Each number is 128 + 32 x the weight over its row's rms, rounded and kept within 0 to 255. Layers, rows and columns count from 0. The size above them is the row's rms in percent of the matrix's.

# layer 18 MLP down (transposed), 512x128, rms 0.24, rows 452-486, columns 0-63
size [106 111 105  95  92  99 103  98 116 120 105 103 102  97  98 101  96 104 102 101 103 105 105  92 100  89  96 105  98 102 101  92  87  92  95]
[[107 189 145 161 124 178  76 129  79 141 152 119 138 113  97  98 155 163 108 230 110  87  75 168 132 155 144 114  78  93 134 134 165  90 108 147  95 135 125 121 138 122 119 144 117  80  93 131  98 134 142 106 138  68 140 127  97 118 105 127 122 109 103 152]
 [118  91 119 115 127 189 134  42 145 136 107 136 124 151 108 185 121 159 195 123 126 147 180 163 172  87 183 121 137 101 109 104 172 146 177 160 120 115 129 121  79 110 142 126 142 148 130 109 106 135 158 112  61 147 124 133 113  61 148 124 158 139  56  82]
 [148  86 150  75 135  73 147 138 126 157 130  98 117 110 156 158 149 107  89  88 112 129 123 138 173 132 143 117 128 149  84 119  96 109  49 105 106 154 165 122 147 104 128 158 115 172 145 153 144 124  60 174 155 138 159  95 159 128 219 143  86 125 149 125]
 [ 94 137 149 198 101 147 145 130 142  49 147 122 148 105 130 133 128 129  99 163 100  91 133 138 132 169 118 129 128 100  92 135 142 166 150 111 149 160 132  65  94  85 104  96 120 113 133  74 130  84 100 115 174 189 140 129  91 121 105 103 186 118 125  96]
 [ 74 146 117 184 125 146 169 140  96  91 143 124 126 138 185 171 149 186 129  98 151 125 170  94  82  75 157 109 102 104 142 132 145 131 151 127 109 103 203 120  93  85 118  71  87 186 163 170 160 122 152 162 134 118 141 166 165 125 174 149 158 157 187 140]
 [129 153 131 137 196 110  95  98 120 120 164  87 126  94 109 108 158 118 147 143 105 111 118 104 148 100 136 104 108  86  89 117 114 138  94 140 124 125 151 120 141 153  63 100  90  66 114 143  92 118 167  81 164  91 109  94 166 126 146 130  76 115  97 161]
 [136  76 151 121  84 175 140 114 126 157 174 102 122 106 131  66 118  98 152 131 160 166 127 127 144 113  40 126 129 214  60  96 110 155 133  92 182 128 129 149 110  91 131 152  82 125 117 185 143 108 137 168  92 161 125 108 126 115 120 129 177 128 136 126]
 [149 128  55 111 124  87 138 152 160 108 120 115 136  77 144  72 107 124  91 116 135 172 109 117 155 111 156 117 133 150 181 119 130  61  87 114 127 137 159 124 125 133 118 157 202 133 171 117 121 134  50 133 134 120 165 130 107 108  91 148  93 135 106 142]
 [137 176 195 134 131 127 121 169  94  91 133 100 183 103 144 100 124  27 163 148 114 106 182 190 109 127  70 109 162  98 177  72 153 185  95 102 129 108 116 134 175  56 104 144 113  97  72 120 124 177  71 123 162 180  91 124  88 132 123 159  97 138  87 133]
 [151 164 122 131  78 134 107 120  71 142  77  81 165 131 130 111 109 144  54 115 150 228  43 140 128 111  91 113 129 125 122 122 113  74 114 106 115 128 156  72  94 160 135 123 102 112  98 109  68 152 124 152 134 138  90 168 136  90 198 141 165 146  81 146]
 [160 124  93 159 117 169 136 142  75  92 133 113 127 121 139 154 192 171 138 165 129 172  77  66 105 108 112 121 153 112 179  99 107 158 137  99 153 141 162 144 120  88 139 144  38 162 153 152 157 132 122 150  50 133 119 106 138 143 152 122 132 121 148 161]
 [137  85 126 137 129 119 129 131 138 144 115 132 128 115 104 126  82 120 109 157 150  88 116 170 148 126 148 119 122 108 148 193 168 152 173 170 146 181 146  67 155 128 100 127 113 145 138  97 181 154 150  87  97 115 105 188 142 127  64  47 191 109 142 110]
 [116 177 164 120 153  81 143 115 164 114 180 187  98 135 105 121 142 106 128  97 130 111  98 133 106 113 103 104 130 100  72 154 124  80 148 145 149 135  55  69 137  93 126 115  95 141 129 139 121 129 130 125 100 127 110 151 102 159 156 120 216  99 129 137]
 [111 125 110 164 132 116 126 177 130 140 119 104 137 104 108  74 124 136  80 129 127  92 136 122 115  99 167  82 131 165 168 162 101  89 137  72 126 117 210  93 102 209 122 154 129 139  90 160 123  90 150 140 126 128 103 101 104 129 124 105 127 108  95 172]
 [ 86 108 130 133 129 168 106 123 133 136 193 103  93 177 113 146 134 128 162 101 115 104  91 155 107 116 139 146 170 137  86 106 105 123  99 118 144 164 136  93 132 125 143 107 154  49 135 148 162 128  41 148 121  99 115  66  88 108 119 131  78 117 202 144]
 [136  56  33 137  94 144 113 154 122 159 169 149  92 126  78 171 117 141 141 164 105 104 131 136 149 170 207 130 150 115 100  89 163 153 141 121 153 110  51 109 172 122 133 156  89 121 150  61 155 121 165  90 141 167 103 121 107 115 111 141  87 162 101 115]
 [113 124 167 143 114 138  73 126 186 148 157 139 126  67 103 122  93 109 107 119  66 162 105 182 103 124  73 127  98 171 134 107 150 106 118 145 163 121 132 121 154 148  93 145 103  84 129 102 133 190 151 124 116 131 163  90 112 154 124 161 169 157 118 128]
 [120 127 105 175 113 179 120 162  84  77 144  75 124 136 156 108  64 134 105  90 230 136 140 163 127 165 152 177 110 118  70  92 135 180 140 145  92 113 145 144 175  90 161 221 104 104 149 131 146 122  75 120 101 198 106 144 154 106 168 113  84  84  90 180]
 [173 122 141 107  72 104 119 145  93 112  70 119 124 119 116 156 136 134 154 148 144 148 120 127 136 163 141 157 114 149  88 147 129 166 109  93  78 136  73 140  58 144 217  71 118 112 104 175  96 136 183  85 165 133 178 130 187  82  84 116 168 150 164 104]
 [138 140 189 102 150 182 129 167 128 149 126 118  57 122 119 123 172  98 174  80 156 172 121 100 117 160 143 195 106 140 177 142 126 137 171 128 104 133 115  99 180  80 131 156  99 138 118 109 173 127 101  73 159  99 119 147 122 175 132 162  80 133 184 153]
 [112 128 114 196 155  93 121 175 143  98 134 110 122 118 165 116 137 175 127 152  88 177  57 142 154 160 121 120  70  53  65 166 111 181 130 122 129 168 166 144 116 118 140 124 122 140 123 181 110 201 128 126 122 178 109 155 130 148  65 131 131 126 110 111]
 [180 163 101 127 102 156  96 133 121 112 208 127  78 166 227 199 118  57 151 160 122 110 138 123  99 127 141  91 117 162 168  80 141 108 146 121 112  91  92 101 113  92 152 156 170 135 118 126 132 200 114 122 132 148 103 127 179 153  71 158 138 121 151 103]
 [128 136 130 184 142 192  94 143 120  92 186 142 130 146 113 116  94 127 110 123 119 129 153 134 135 122  64 137 216 175 106 135 110 157  95 168 135 139  69 187 123  65 118 129 197 121  98 124  91  96  89 172 184 141 168 186 160  71 116 130 109 162 131 139]
 [130 129 107  55 122 147 135 160 132 145 178 100 120 155 175 137 182 113 101 160  74 105 125  82 134 143  77 167  70 126 119  97 113 143 132 112 115 143 131 141  85 111  78 150  62  87 109 105 131 126 141  97 112 105  98 129 123 126 154  94 131  69  62 169]
 [121  98 216 104 150 147 176 114 148 163  74 108 151 154 112  99  90  72 141  99 203 152  80 130 118 154 179 163  83 133 155 121 117 136 123 137  89 122 151 136 111 114 159 161 111 113 135 157 141  96 176 164  77  79 149 148  88 110 154 121 121  92 129 129]
 [119 177  94 109 138 126  90 123  94  69 114  82 133 136 125 110 147 114 144 113 117 149 102 180 152 126 118 121 133  61 166 194 112 137 139 106 159 164 116 125 165  89 118  97 146 165 155 103 179  99  72 144 137  98 165 157  92 133 104 104 186 125 102 135]
 [121 155  92 167 117 188 162 165 102 136 131 112 138 135 114 147 165  86  79  77  85 138 150 143 123 133 138 110 142 162 118  74 100 163  97  91 125 103  92 125 102  64  92 165 124  98 114 136 133 108 179 110 155 144 146 127 145 126 123 140  80 127 140 152]
 [153 150  82 154 156  71 223 127 127  90 114 173 139  98 109 144  92 110 129 167  99 108 113 100 124  76  70 133 131  92 145 155 144  83 148 121 127  65 149 166 167 144 162 123 116 116 100 154 150 113 115 201 198 105  77 110  97 120  54 130 119 171 138 161]
 [112 172 124 165 127 117 159 166 148 152 127  88  70 182  87 151 169 144  81 169 104 151 108 107 110 107 110  80 100 146 100 153 118 107 158 151 137 183 111 108  88 138  93  94  91 143 101  79  80 114 132 144 107  67 112 104 124 129 114 127  55 108 109 177]
 [163  56 106 199 135 143 153 213 103  61 123  91 123  75  94  83 177 118 107 110 117 151  61 106  73 100 157 157 128 185 177  92 117 136 112 134 117 147  42 128 100 139 122 127 111 105 177 116  95  98 190 139 126 126 121 153 118  89 155 118  90 112 100  95]
 [ 99 151 110 129  96 164  87 105 128 161 159 170 142 117 144 113 133 195 113 143 143 131  85 181  47 159 118 106 127  77 138 196 123 141 100 122 175 101 111  81  85 157  91  75  90 132 115  88 132 154 141 106 118 131 143 136 135 124  36 127 150  85 129 152]
 [142 114 121 101 102 115 153 157 170 151 166 131 139 104 138 160 139 149  91  93 112 132 138  87 160 136 196 114 149 111 138 176 155  99 161 109 136 150 125  61 121  23 115 111 124 122 149 136 144  84 124 102 122 112 126 103 122 128 132 103 113 147 126 106]
 [110 138 125  91 152  97 151 118 117  91 110 126 130 103 124 169 201  62  93  77 107 134 187 124 124 116  73 144 128  64 178 153 141 120 163  99 170 163 155 124 127 122 118 108 100 127 140 109  62 101  95 176 119 121 123 131 199 129 145  74 179  55  48 175]
 [112 148 152 109 144  82 122 140 116 120 127  81 137 115 172 183 206 139 148 109 128 100 149 126 157 126 124 126  63 105 131 151 148 116 149 141 116 114 122 151 149  81 108 149  92 167 138 102 129 128 120 127 108 139 153 120 194 134 255 120 170 134 123 194]
 [124 139 142 137  81 143  90 132 125 126  93 123 139 122 118 140 154 197 125 117 123 135 139 184  61 155 167 110 128 105 126 172 164  83 158 132 174 148 173 118 132  77 157 127 167 156 186 131 142 118 126  85 144 117 133 111 116 110 106  94 202 116  96 156]]
# layer 18 MLP gate, 512x128, rms 0.247, rows 453-487, columns 0-63
size [103  85 104 106 102 107  98 102 109  94 104 103 102 103  99 100 103 106 107  95 100 102 103 100  95  95 103 104 104  98  98 101  71 102 101]
[[131  90 135 145 142 147 109  98  58 156 111 165 167 124 143 114 142  95 107 151 108 127 177 172 103 146 175 152 140 189 159 170 116  82  67 165 140 138 175 127  92  57 104 147 114 157 120 169 196 104 134 134 173 130  77  83 135 122  81 113  81 123  99 176]
 [128 170  94 133 117 122 165 132 125 110 131 114 131 129 117 114 200 130 179 110 119  76 117 162 147 134 144 118 114 131 150 123 153 123 142 156 150 192 144 124 195 215  98 141 153 125 130 140 122 106 137 154  96 131 125 115 114 161 146 145 113 124 144 149]
 [115 176 151 132 118 118 145  73 195 104 121  91 116 111 189 145 118 101 121  99 116 217 157  93 113 137 171 146 108 115 116 108 146 149 132 203  37 128 123 124 134 167 116  94 141 151 137 148 130 111 121  88 131 132 146 126  80 125 187 123 156 127  62 133]
 [124 199  76 114 158 132 153 141 126 121  88 114  57 141 167 150 148 133 117 105 132  70 140  73  97 136 149 115  97 120 175 120 139 159  99 196 137 149 215 133 147 156 118 115 128 144 136  89 103 178 124 158  98 201 142 113 208 125 107 130  94 152 111 155]
 [111 133 141 149 160  80 143  97  99  96 153 100  82 109 119 120 110  86 166  90 109 120 110  54 152 119 137 137  84 139 110 112 107 171 167 166 149 161 170 118 146  97 101 131 127  77 138 185 125  75 135  78 153 132 195 109 161 116 127 174  61 140 115  74]
 [ 82  70 139 164 128 133  64 160 137 122 108 159 134 148  75  83 183 137  83 148 148 130 111  92  87 146 215 116  84  46 166 105 128 127 119 132  74 151 160 151 169 137 124 122 103  72 131 127 108  70 128 133 107 129 211 161 140 148 148 124  88 126 115 126]
 [165 112  92 148 169  95 153 118 123  86 130 140 143  98 124  94 115  98 163 141 137 143 155 122  43 151 166 109 132 139 141 104 150 119  71 173 116 119  99  88  97 128 106 158 168 137 130 139 190  68 152 169 117 127 130 113 122 135  64 103 107 110 143 103]
 [137 122 142 162 114 144 116  53 149 142 138 115 119 126 117 155 125  96 154 148 126  60 157 136 145 162 173  98 190 134 159 197 157 140  87 140  61  77 169 119 117 105  75 163 122 158 102 167 168 143 107 156 147 135  99 128 126  98 192 159 105 170 131  55]
 [149 148 126 145 164 162  85  56 128 141  47 163 103 100 139  94  91 113 126  65 105 101  27 176 117 121 116  82 213 118 140 162 133 101 182 123 163 158 100 120 139 140 138  79 130  95  67 114  94 117  92 132 126 200 131 136 109 115 155 133 117 136 175 126]
 [114 107 108 120 189 122 159 142 134 127  99  75  68 175 136 140 101 173  96 129 118 153 122  95 157  68 121 197 170 159 134  99 117 147 118 130 164 118 179 134  89 172 176 218 181 100 121 114 103 121 131 108  90 164 145 117  95 144  57  81  99 150 121 182]
 [106 150 109 135  91 133 138 162 148 141  92 126  81 184 129 158 122 151 142 102  83 106 116 139 140 105 169 180 129 117 152  93 130 184 135 131 191 143 144 132 186  69 196 177 114  98  51 129 113 112  94  70 148 142  80 121 181  85  82  67 121 107 147 144]
 [ 87 141 119 130 174 140 118 130 113  95  88 216 155  26 137 132 156 109 146 147 159 115 160 176 168 152 183 164 148 134 105 118 139 126 133 184 100  76 123 143 106  98 181 126 130 157 181  97 115  94  89 188 132 130  81 115  75  89 123 145 106  90 112 155]
 [101 117 134 186 115 147 150  98  84 108 150 160 136 113 119 178 152 114  71 124 114 183 125 191 132 115  77 135 115 137 154 140 182 171 149 179  87  62 127  57 166 144 104 110 112 191 138 145  98 143 122 115 115 123 118 149 144 140  98 145 140 121 136 140]
 [109  98 110 153 162 126 146 120  42 160 127 106 144 142  93 107 133 155 190 132  69  95 123  69  84 193 112 123 145 139 122 157 145 152 117 108 106 140 102  92  80 101  99 153 125 118  84 143 129 120 192 113 123 118 107  70 115 156 115 113 113  71 137 133]
 [ 66 137 144  72 112 163 139 143 128 113  82 132 113 143 139 157  54 128 146 209 107 112  42  87 180  95 113 110 103 112 125 116 118 187 169 164 148 154 149 152  74 143 131 177 157  98 127 165 130  72 163 130 133 121 115  80 156 117 147 135 123 122 177 117]
 [105 117 103 121  89 164 116 148 106 108 100 150 116 168 111 103 129 132 109 177 162 132 195 161 126 133 132 199 141 124  84 145  82 165 164 167 151 158  56  99 108 130 132 144 156 134  96 122 153 104  53  38 104  88 128 166 152 135  92 112 160 168 120 146]
 [148 157 167 172 112 160  81 125  73 138 127 114 131  93  65 179 197 102 170  93 101 133  90 129  85 102 129 148 100  81  89 163 181 151 105 179 120  97  77 167 103 120 139 151 179 165 112 128 141 140  90 122 100  90 126 130 133  88 139 135  83 108  98 184]
 [ 74  87 135 125 159 120 141 156  81 194 129  63 122 133 129 132 125  99 104 181 147 142  73  89 131  83 149 105 159 131 136 148 122 120 120 121 101  90 134 148 131 154 180 141 100 108 132 172  81 100  82 165 131 129 129  97 126 144 114 158 160  44 132 128]
 [113 131  95  95  89  98 136 136 161 126  82 174 122 139 160 135 160 151 161 131 148 122 110 168 124 123 168 130 146 163 160  77 183  98  89 152 152  52 161 119 110 121 152 184 173 127  63  91 144 169 150 121 129 149 125 150  69 171 159  81 135 115 148 189]
 [ 95 107 113 120 135 147 106 101 105  64 153 109 171 142 155 146  77  63 172 130 193 124 138 131 120 110 104 119 121  90  92  66 126 130 165 104  94 118 116 144 189  88 118 139 109 133 136  69 156 104 105 162 107 169 114 197  95 131  50 111 150 121 140 113]
 [108 147 152 114 119  84 132 145  96 116 141 109  83 105 107 186 160 206  69 165 200  94 160 111  90 104 153 128 211 122  88 168 116 137 112 136 138 108  99  95 131 154 154  83  91 147 174 159 139 172 172 140 108 123 145  96 125  94  79 115 136 142 149 116]
 [ 99 131 183 116 129 125 152 116  93 147  71  87 157 147  97 133 133  82 104  99 123  94 149 110 135 177 167  80 137  67 152  92 122 111 115 123  93 118 211 140 150 109  91 135  97 157  99 170 171 138  95 106  98 120 153 101 156 113 109 133 164  60 132  84]
 [137 127 136 105 121 147  71 157  94 109  96  97 144  89  83  82 162 123 140 115 162  90 146 109  98  99 173 122  69 134 123  81  90 118 129 158 165 101 104 134 156  63 107 163 162 101 165 117 132 108 133 140 121 121 133 169 164 161 137 159 101  85 131 195]
 [163 157 131 104 114  96  95  73 142 140  72 154 112 131 171 140 107 167 163 142 117  94 125 174 130 130 152 137 180 103  98 147 177 107 165 114 110  79 139 140 103 151 146 192 189 120 120 139 140 145 167 132 124 159 136 124 145 117 139 103 107 149 144 130]
 [ 94 139 150 127 134 131  95 188 109  97   3  98 108 144 120  99  84 179 125 103 124 162 154 183 178 117 119 164 127 103 146 157 128 127 192  86 155 131 145 150 121 134 144 136 140 103 137  81  90 147 138 212 115 155 156 191 111 172 111 142 124 140 128 189]
 [141 111 132  77 154 126 125 116  83  85 115 177 122  88 132  81 119 138 148 100 105 138 152 148 116 115 150 157 138 180 119  91 180 115 161 107 132  97 139 135 142 141  67 132 133 166  97 154  72 149  58  79 107 171  86  85 108 131 167 131 134 151  78 169]
 [133  61 128 105 168 151  83 143 101  92 145 145 144 123 136 126 127 152 149 136 129 181 133 129 134 160  90 144 121 170 143 157 158 127 117 173 181 171 112 109  87 139 131  95 136  97 108 153 104 148 115 113  97 166  89 138 136 118 181  81 128  89 132 103]
 [112 158 122  90 132 109  23 143  97 123 178 148 132 166  39 196 142 114 126 138 129 112 146 165 127  93 183 137 142  69  72 134  80 127  89 107 151 103 144 126 135  91 105 130 209 141 130 105  86 176 172 181 146 119 167 147 155 175 185 106 137 132 118  90]
 [166 128  90 145 154 161 101 132 112 161 115 136 134  32 113 147  92 185 132 105 118  96 135 148 158  76 150  67  99 161 147 156 170 130 134 148 134 132 104 139 139 109  88 102 153  96 145 127 110 163  94 150 108 113 124 186 115 100  99 178 139 165 130 160]
 [121 126 132 116 164 139  80 102 125 126 115 132 123 124  54 170 115  71  71 147 152  86  97 112  90 144 114 138 185 173 153 131 146  54 134 141 105  94 104  95 133  92 147 148 133 124 114 142  62 114 129 101 107 162 119 165 143  88 137 186  55 169 142 170]
 [160 148 139 162 140  92  87 127 112 140 159 151  74 144 191 110  84 106 100 119 122 140 207 105 117  93 128 114  85 112 111 153 157 142 169  91 107 162  95 151 177 152 154 155 164  90 130 112 141 106 135  67 138 105 179 124 147  89 149 141 138 166  95  96]
 [127 149 124  97 126  76 114 113  89 129 126 172  58  86 162 136 172  98  73 119  80 157 192 142  69 159 102 111 143 126 105 119 108 156 140 179 129 190 128  85 160 194  84  85 103  99 116 166  91 135 147 142 171  88 170 154 160 125 159  99 166  85 118  93]
 [144 180 126  84  96  17  81 170 130 142 168 136 165 122 168 101 135 128 162 155 153 116 107 140 110 115 168 128  93 101 125 129 110 117 133 156 160 142  87 111 181  99 110 172 105 119 145 103 141  90 113 134 134 144 192 151 153 110 163 133 158 124 129 124]
 [126 107 154 144 106 170 154 144 182  71 170 123 126 136 154  86 123 132 123 162  99 102  97  88 109 128  87 166 156  96 120 179 130 162  87 164 132 100 155 151 154 178  68  81 114  89 160 139 159 118  84  93 119 146 178 153 109 141 175 132 114  77 138 103]
 [141 117 169 135  78  63  78 148 152 140  86  82 188  79 123 140 111 137 105 173 120 118 182 185  93 130 157 122 101  99 183 145 130  83  74 130 164 177 129 134 105 119 128 138 161 152 156 168 149 105 108  93 133 128 187 101 134 140 103 183 136  82 151 144]]
# layer 18 MLP up, 512x128, rms 0.268, rows 453-487, columns 0-63
size [103  94  90  93  98 112  97 120 124 104  95 104 104  97 102  98 104 105 101 102  99 104 103  99  86  90 100  98 107  96  89  81  83  93  94]
[[170  81 157 174 106  85 193 174 130 176 130 145 158  84  83 155 110  75 121 102 134 115  85 120  97  96 121  67 100 167 132  91 124 122 111 103 132 177 118 101 151 105 122  66 137 175 124 100 104  91 165 166 149  68 103 117 165 120 122 133 113 155 125 151]
 [110 125 124 186 199 114  90 115 127 153 137 168 148 102 124 154 177 169 179 106 136 145 174 114 151 152 143 128 125  63 201 116 202 138 129  97 149 100 123 114 118  92 104 102 151  42 133 132 120 102 116 124 159 159 140 152 100 135  68 114 167 124  83  88]
 [176 156 140 113 143 130 108 132 163 182 126 109 111 183  62  87  97  70 130 100  99 129  71 135 114 155 181 150 130  99 110 120  87 137 163 106 171 103 106 170 119 152 105 146 148 165 163 140  99 108 146 117 129 136  84 155  91 109 137 123 136 168 110 136]
 [208 143 102  55 157 123 119 140  99  82  87 139 122 132  44 130 182  66  58 147 144 128 103 119 119 135 154 144 156 150  67  78 100 123 130 142 124 111 115 166 123 131 119 124 164 135 119 191 107  85 129  92  65 113 140  91 174 146  58 124 167 144 106 112]
 [151 121  86 149  80 144 169 129 140 144 155 145 192 171 137 132 124 133  92 130 143  77 135 111  91 123 133 101 137 166 168  95 197 118 108 116  99  79 190 117 164 117 192 129 123 195 160 101 154 140  80 197 133 143 138 198 140 145 150  85 187 169 145 161]
 [154 170 155  97 157  55 123 150 113  84 123  67 140 114 139  99 179 112 121 141 102 147  98 170 132 107 154 195 125  67 174 107 140  61  78 106 111 115 111 128 148 137 148 178  94 125 115 134 169 104 144 154 126 115  97 102 105 146 111 184 160 111 161 158]
 [ 69 111 153 119 177 115  86 143 144 191  92 150  93  72 122 149  80 147 102  81 145 107 153 124 167 150 139 121  97 134 153  90  88 147 150 136 146 173 146 140 202 174 118 105 121 147 103 143 121  98 149 117 119  99 111 203 164 133 179 149 137 122 180 208]
 [113 109 117 122 124 108 127 105 103 159  86  99 121 140 159 118 149 131 103 151  69  77  90 147 214 129 100 108 166 156 129 147 113 151 185 163 153 188  60 141 186  92 148 166 172  74 120  65 130  79 160 141  88 136 129  95 143 146 136 103  34 122 153 150]
 [164 149  86  93 157 112 119  96 125 209 145  99 134 157 173 127  59 108 116  71  99 109  84 123 106 159 102  48 194 109  96 106 161 109 185 100 123 189  97 115 150 130 116 110 157 137 153 122 147 131 154 124 108 120 139 131 110 191 140 181 146 146 166 129]
 [123 161 124 113 133 151 103 136  83 196 132 115 159 105  76 116 131 150 126  51 123 102 157 137 118 109 115 118 200 131  87 176  97 177 145  40 124 135 143 125 135 121 146 100  64 181 129 103 127 151 105 164  71 102 154 111 136 162 120 179  94 164 142 135]
 [107  86  98 144 139  92 103  94 111 137 110 122  79 110 109 142 152 127 120 107  96 113 186 180 136 147 107 166 157 163  27 130  97 108 121 141 139 149  87 172  79  77 122  85 148  94 134 102 124 111  91 143 138 155 134 142 128 148 152 151  63  88 135 180]
 [ 82 135 129 110 128 133 142 152 138 138 125 130 140 178 107  82 139 157 184 153 127 106  98  92 102  81 146  97 110 101  64 132  93 214 153 120  95 122 176 179 107 198 117 222 134 123  89 129 106 109  73 108 133 153 125 131 121 119 160  99 158 169  93  66]
 [108 105  88 104  91 182 106 132 148 143 108 173 162 144  52 171 134 147 107 168 155 106 184 103 173 105  81 131 132 117 173 104 107  99 130 129 151  56 142 157 147 173 127  96 152 172 165 106 172 159 185  96 123 144 126  83 135 147 135 139 156 138 135  88]
 [ 98 108  87 143  93 106  96 113 150 101 125  65  76  85 127  98 166 172  70 115 185 159 102 156 153 177 116  98  64 123 135  52 139 137  88 120 112 131 133 163 142 133 169  92 104 187  81 120 171  79 180 122 158 126  80 190  83 117 186 131 145  86  94  84]
 [133 123  85 145  94 183 139 136  72 138 129  34 123  82 114 103 161  97 131 110 151  99  90  98  91 152 119 163 138 162 116 138 138 193 136 170 149 133 120 140 133 122 170 140 155 126  72 144 143 117 124 135 119 118 178  95 129  98  86  84 133 156 144 128]
 [162 127  93 109 145 139 108 146 144 170 138  96 187 143 107 149 143 123 149 181 104 144 144 157  85  69  96 182 112 137 117 128 116 144  78 135  70  81 152 178 173  80 136  91 112 131 150 142 106 105  96 164 113 105 115 181 112 135 124  87 140  95 161 103]
 [140 142 156  47 115 168 153 112 172 131 125 131  97 141 149 130 182  92 133 146 143 162 101 182 139 178  82 112  72 131 132 143 198 105  76 178 155 169 104 133  94 121  97 124 124 147 114 179  71 189  96 125 160 130  80  93  94 174  95 183 112  76  95 179]
 [114 165 148 143 106 131  90 124 148 127 109 100 149 152 112 164 156 138  66 161 153 124 134 115  99  76 116 124 130 151 103 209  90 183 127 141 124  68 110 127 152 146  87 142  81 161 141 108 123 173 131 176 148 134 123 126 116 140  43 130 143 147 115 147]
 [113 128 142  91  88 108 127 110 114 109 106 137 195  66  72 124 127 151 115 113  91 115 126  74  84 153 179  90  96 165 103 148 126 144 170 139  79 130 148 123  33  84 125 125 129  73 147 138 102 144 155 111  60 104 115 118 137 131 139  55 157 183  97 180]
 [133 100 128 122 188  95  91 184 148 103 163 118  89  92 103  78 155 149  75  84 143 134  84 112 120  77 117  86 129 146 127 122 187 112  98 114  67  98 141 152 111  92 121 127  80 137 151 154  84 182  98 125 132 133 137 123 155 122  83 152 153 123 125 126]
 [115 151 128 164 110  62 154 115 133 203  97 153  87 131 127  86 104 124 155 167 171 103 105 177 165 101  99 149 127  72 148 163  74 124 138 112  98 137 150 155 169  80 101 116 116 115 154 184 134  16 125 174 115 105 129  79 125  85 188 117 144 107 119 110]
 [ 97  79  96 118 127  33 174 145 148 177 141 104 131 116 130 109  73 136 144 103 145 118 164 111 154 111  80 163 132 118 135 152 100  94 137  74 102  99 117 126 191 120 168  97 107  97 124  68 116 155 120 119 179 127 159  96 160 189 110 102 120 102 118  72]
 [172 130 146 171 128 145 122 123 107 156 183 138 101 168 111 142 138 129 127  57 149  59 151  90 162  71 103 117 172 142 128 126 189 176 125 157  78 116 106 119 118 184 121 136 110 117 138 109 121  67 165 158 150 129 115  65 142 203 110  94  93 164 145 106]
 [167 131  98 148 171 146 126 124 203 104 165  81 120 150 131 166 186 112 160 152 101 105  86 150 182 158 124 166  83  92 114 105  76 109 110 100  88 138 143 104 124  65 157 139 139 131 161 112  91 128 119  85  70 151 156 100 133 129  97  85  75 143  43 163]
 [147  86 119 187 104 133 155 142 106 108 157 100 155 105 136 151 140 172 109 157 142 112 107  94 121 142 169 109 150 149  78  85 157 117 124  92 154 170 104 117  97  64 156 119  96 138 133 136  73 102 141 135 102 145 107 125 226 166  92 110 121  75 185 130]
 [101 141 174 117 157  83 154  97 110  93 119 132 160  74 150 156 109 106  79 133 166 139 117 103 120 178 115 125 183 119 146 169 181 126 181 162 111 150 169 204 141 108 129 124 180 126 113  95 145 146 102 139  80 127 127 116 106 129 107 158 147 136 128 111]
 [158 109 147 127 131 162  86 146 153 161 182 131 165 183  95 114 159 126  97  99 105 146 135 153  89 102 154 114 130 120 138 160 166  97  80 130  94 110  85  79 146 179  28 137 107 117 116 115 138 112 184  75 151 129 103 123 171 166  82 184  92 124 149 157]
 [115 126 156 160 172 101 161 106  94  99 141 164 167 109 153 136 111 120 186 113 124 127 162 130 160 158  62 180 120 146 140 113 182 126 143  66 171 107 169 158 142 156 114 164 135 144 183 124  77 138  94 136  77 158 184 130 146 164 175 118 146 192  80 129]
 [116 144 103  80 133 155 148 115 176 111 119 181 162 125 139 151  91 216 154 136 165  79 174 126  98 156 139 102 102  82 173  83 158 136 167 129 120 120 112 172 100  97 149 134 148  90 119 108 168 119 118  95  99  99 150 118 131 124 107 117 100 103 164 206]
 [151 130 180 112 140 153 115 150 152 113  57 145  71 141  94  66  83 109 122 110 141 126 189 139 152 100 169 133 161 193 116 138 101 133 148 116 116  94 158 176 150 106 146 168  95 130 117 160 129 131 124 159 155 178 152 125 180 183 150 106  99 164 103 194]
 [ 35 134  97 125 160 148 195 142 149 108 118 101  94 149  71 153  90 116 104 113 113 166 137 116 125 100 108 126 107 103 159 138 119 131 124 107 143 107 140  88  96 150 101 101 141  72 110 129 202 168 160 157 114 165 136 108 164 128 152 134 130 111 125 172]
 [149 107 106  90 118 139 139 168 143 122 155 139 112 160 155 105  70 192 160 102 152 152 144 170 167 178 107 168  68  80 146 144 141 108 144 165  96 132 149 163 148 106 115 165 154 177  69 162 129 156 126 109 157  81 152 136 114 118 189 119 155 103 159  99]
 [136 150 114 123 115  97  97 133 139 125 160 208  97 168 142  71  68 113 128 127 126  86 114 163 110 143 140 132 140 159 123  94 116 169 128 107 162 156 120 122 125 125 130 145 104 137  89 130 130 138 105 113 149 129  91 168  52 142  40 141  93 114 114  51]
 [108  76  85  59 111 133 128 132 117 103 119 100 136 150 106 106 124 109 102 104 130  82  74 129 125  73 122 188 113 150  70 139  57 133 160 159 115 111 110 144  80 141 110 107 105 115  88  43 136 165 109 135 153 128 131 123  68 149 188 151 113 185 118 146]
 [164 176 120  99 161 133 122 174 141 101 132 137  48 174  97 103 116 138 140 112  82 154 166 143 118 190 166 135 149 114 210 134  73 182 121 104 118 181 170 176 120 142  69 151 118  80 140 168 130 145  95 106  73 166 123 137  98 138 105 193 132 136 138  79]]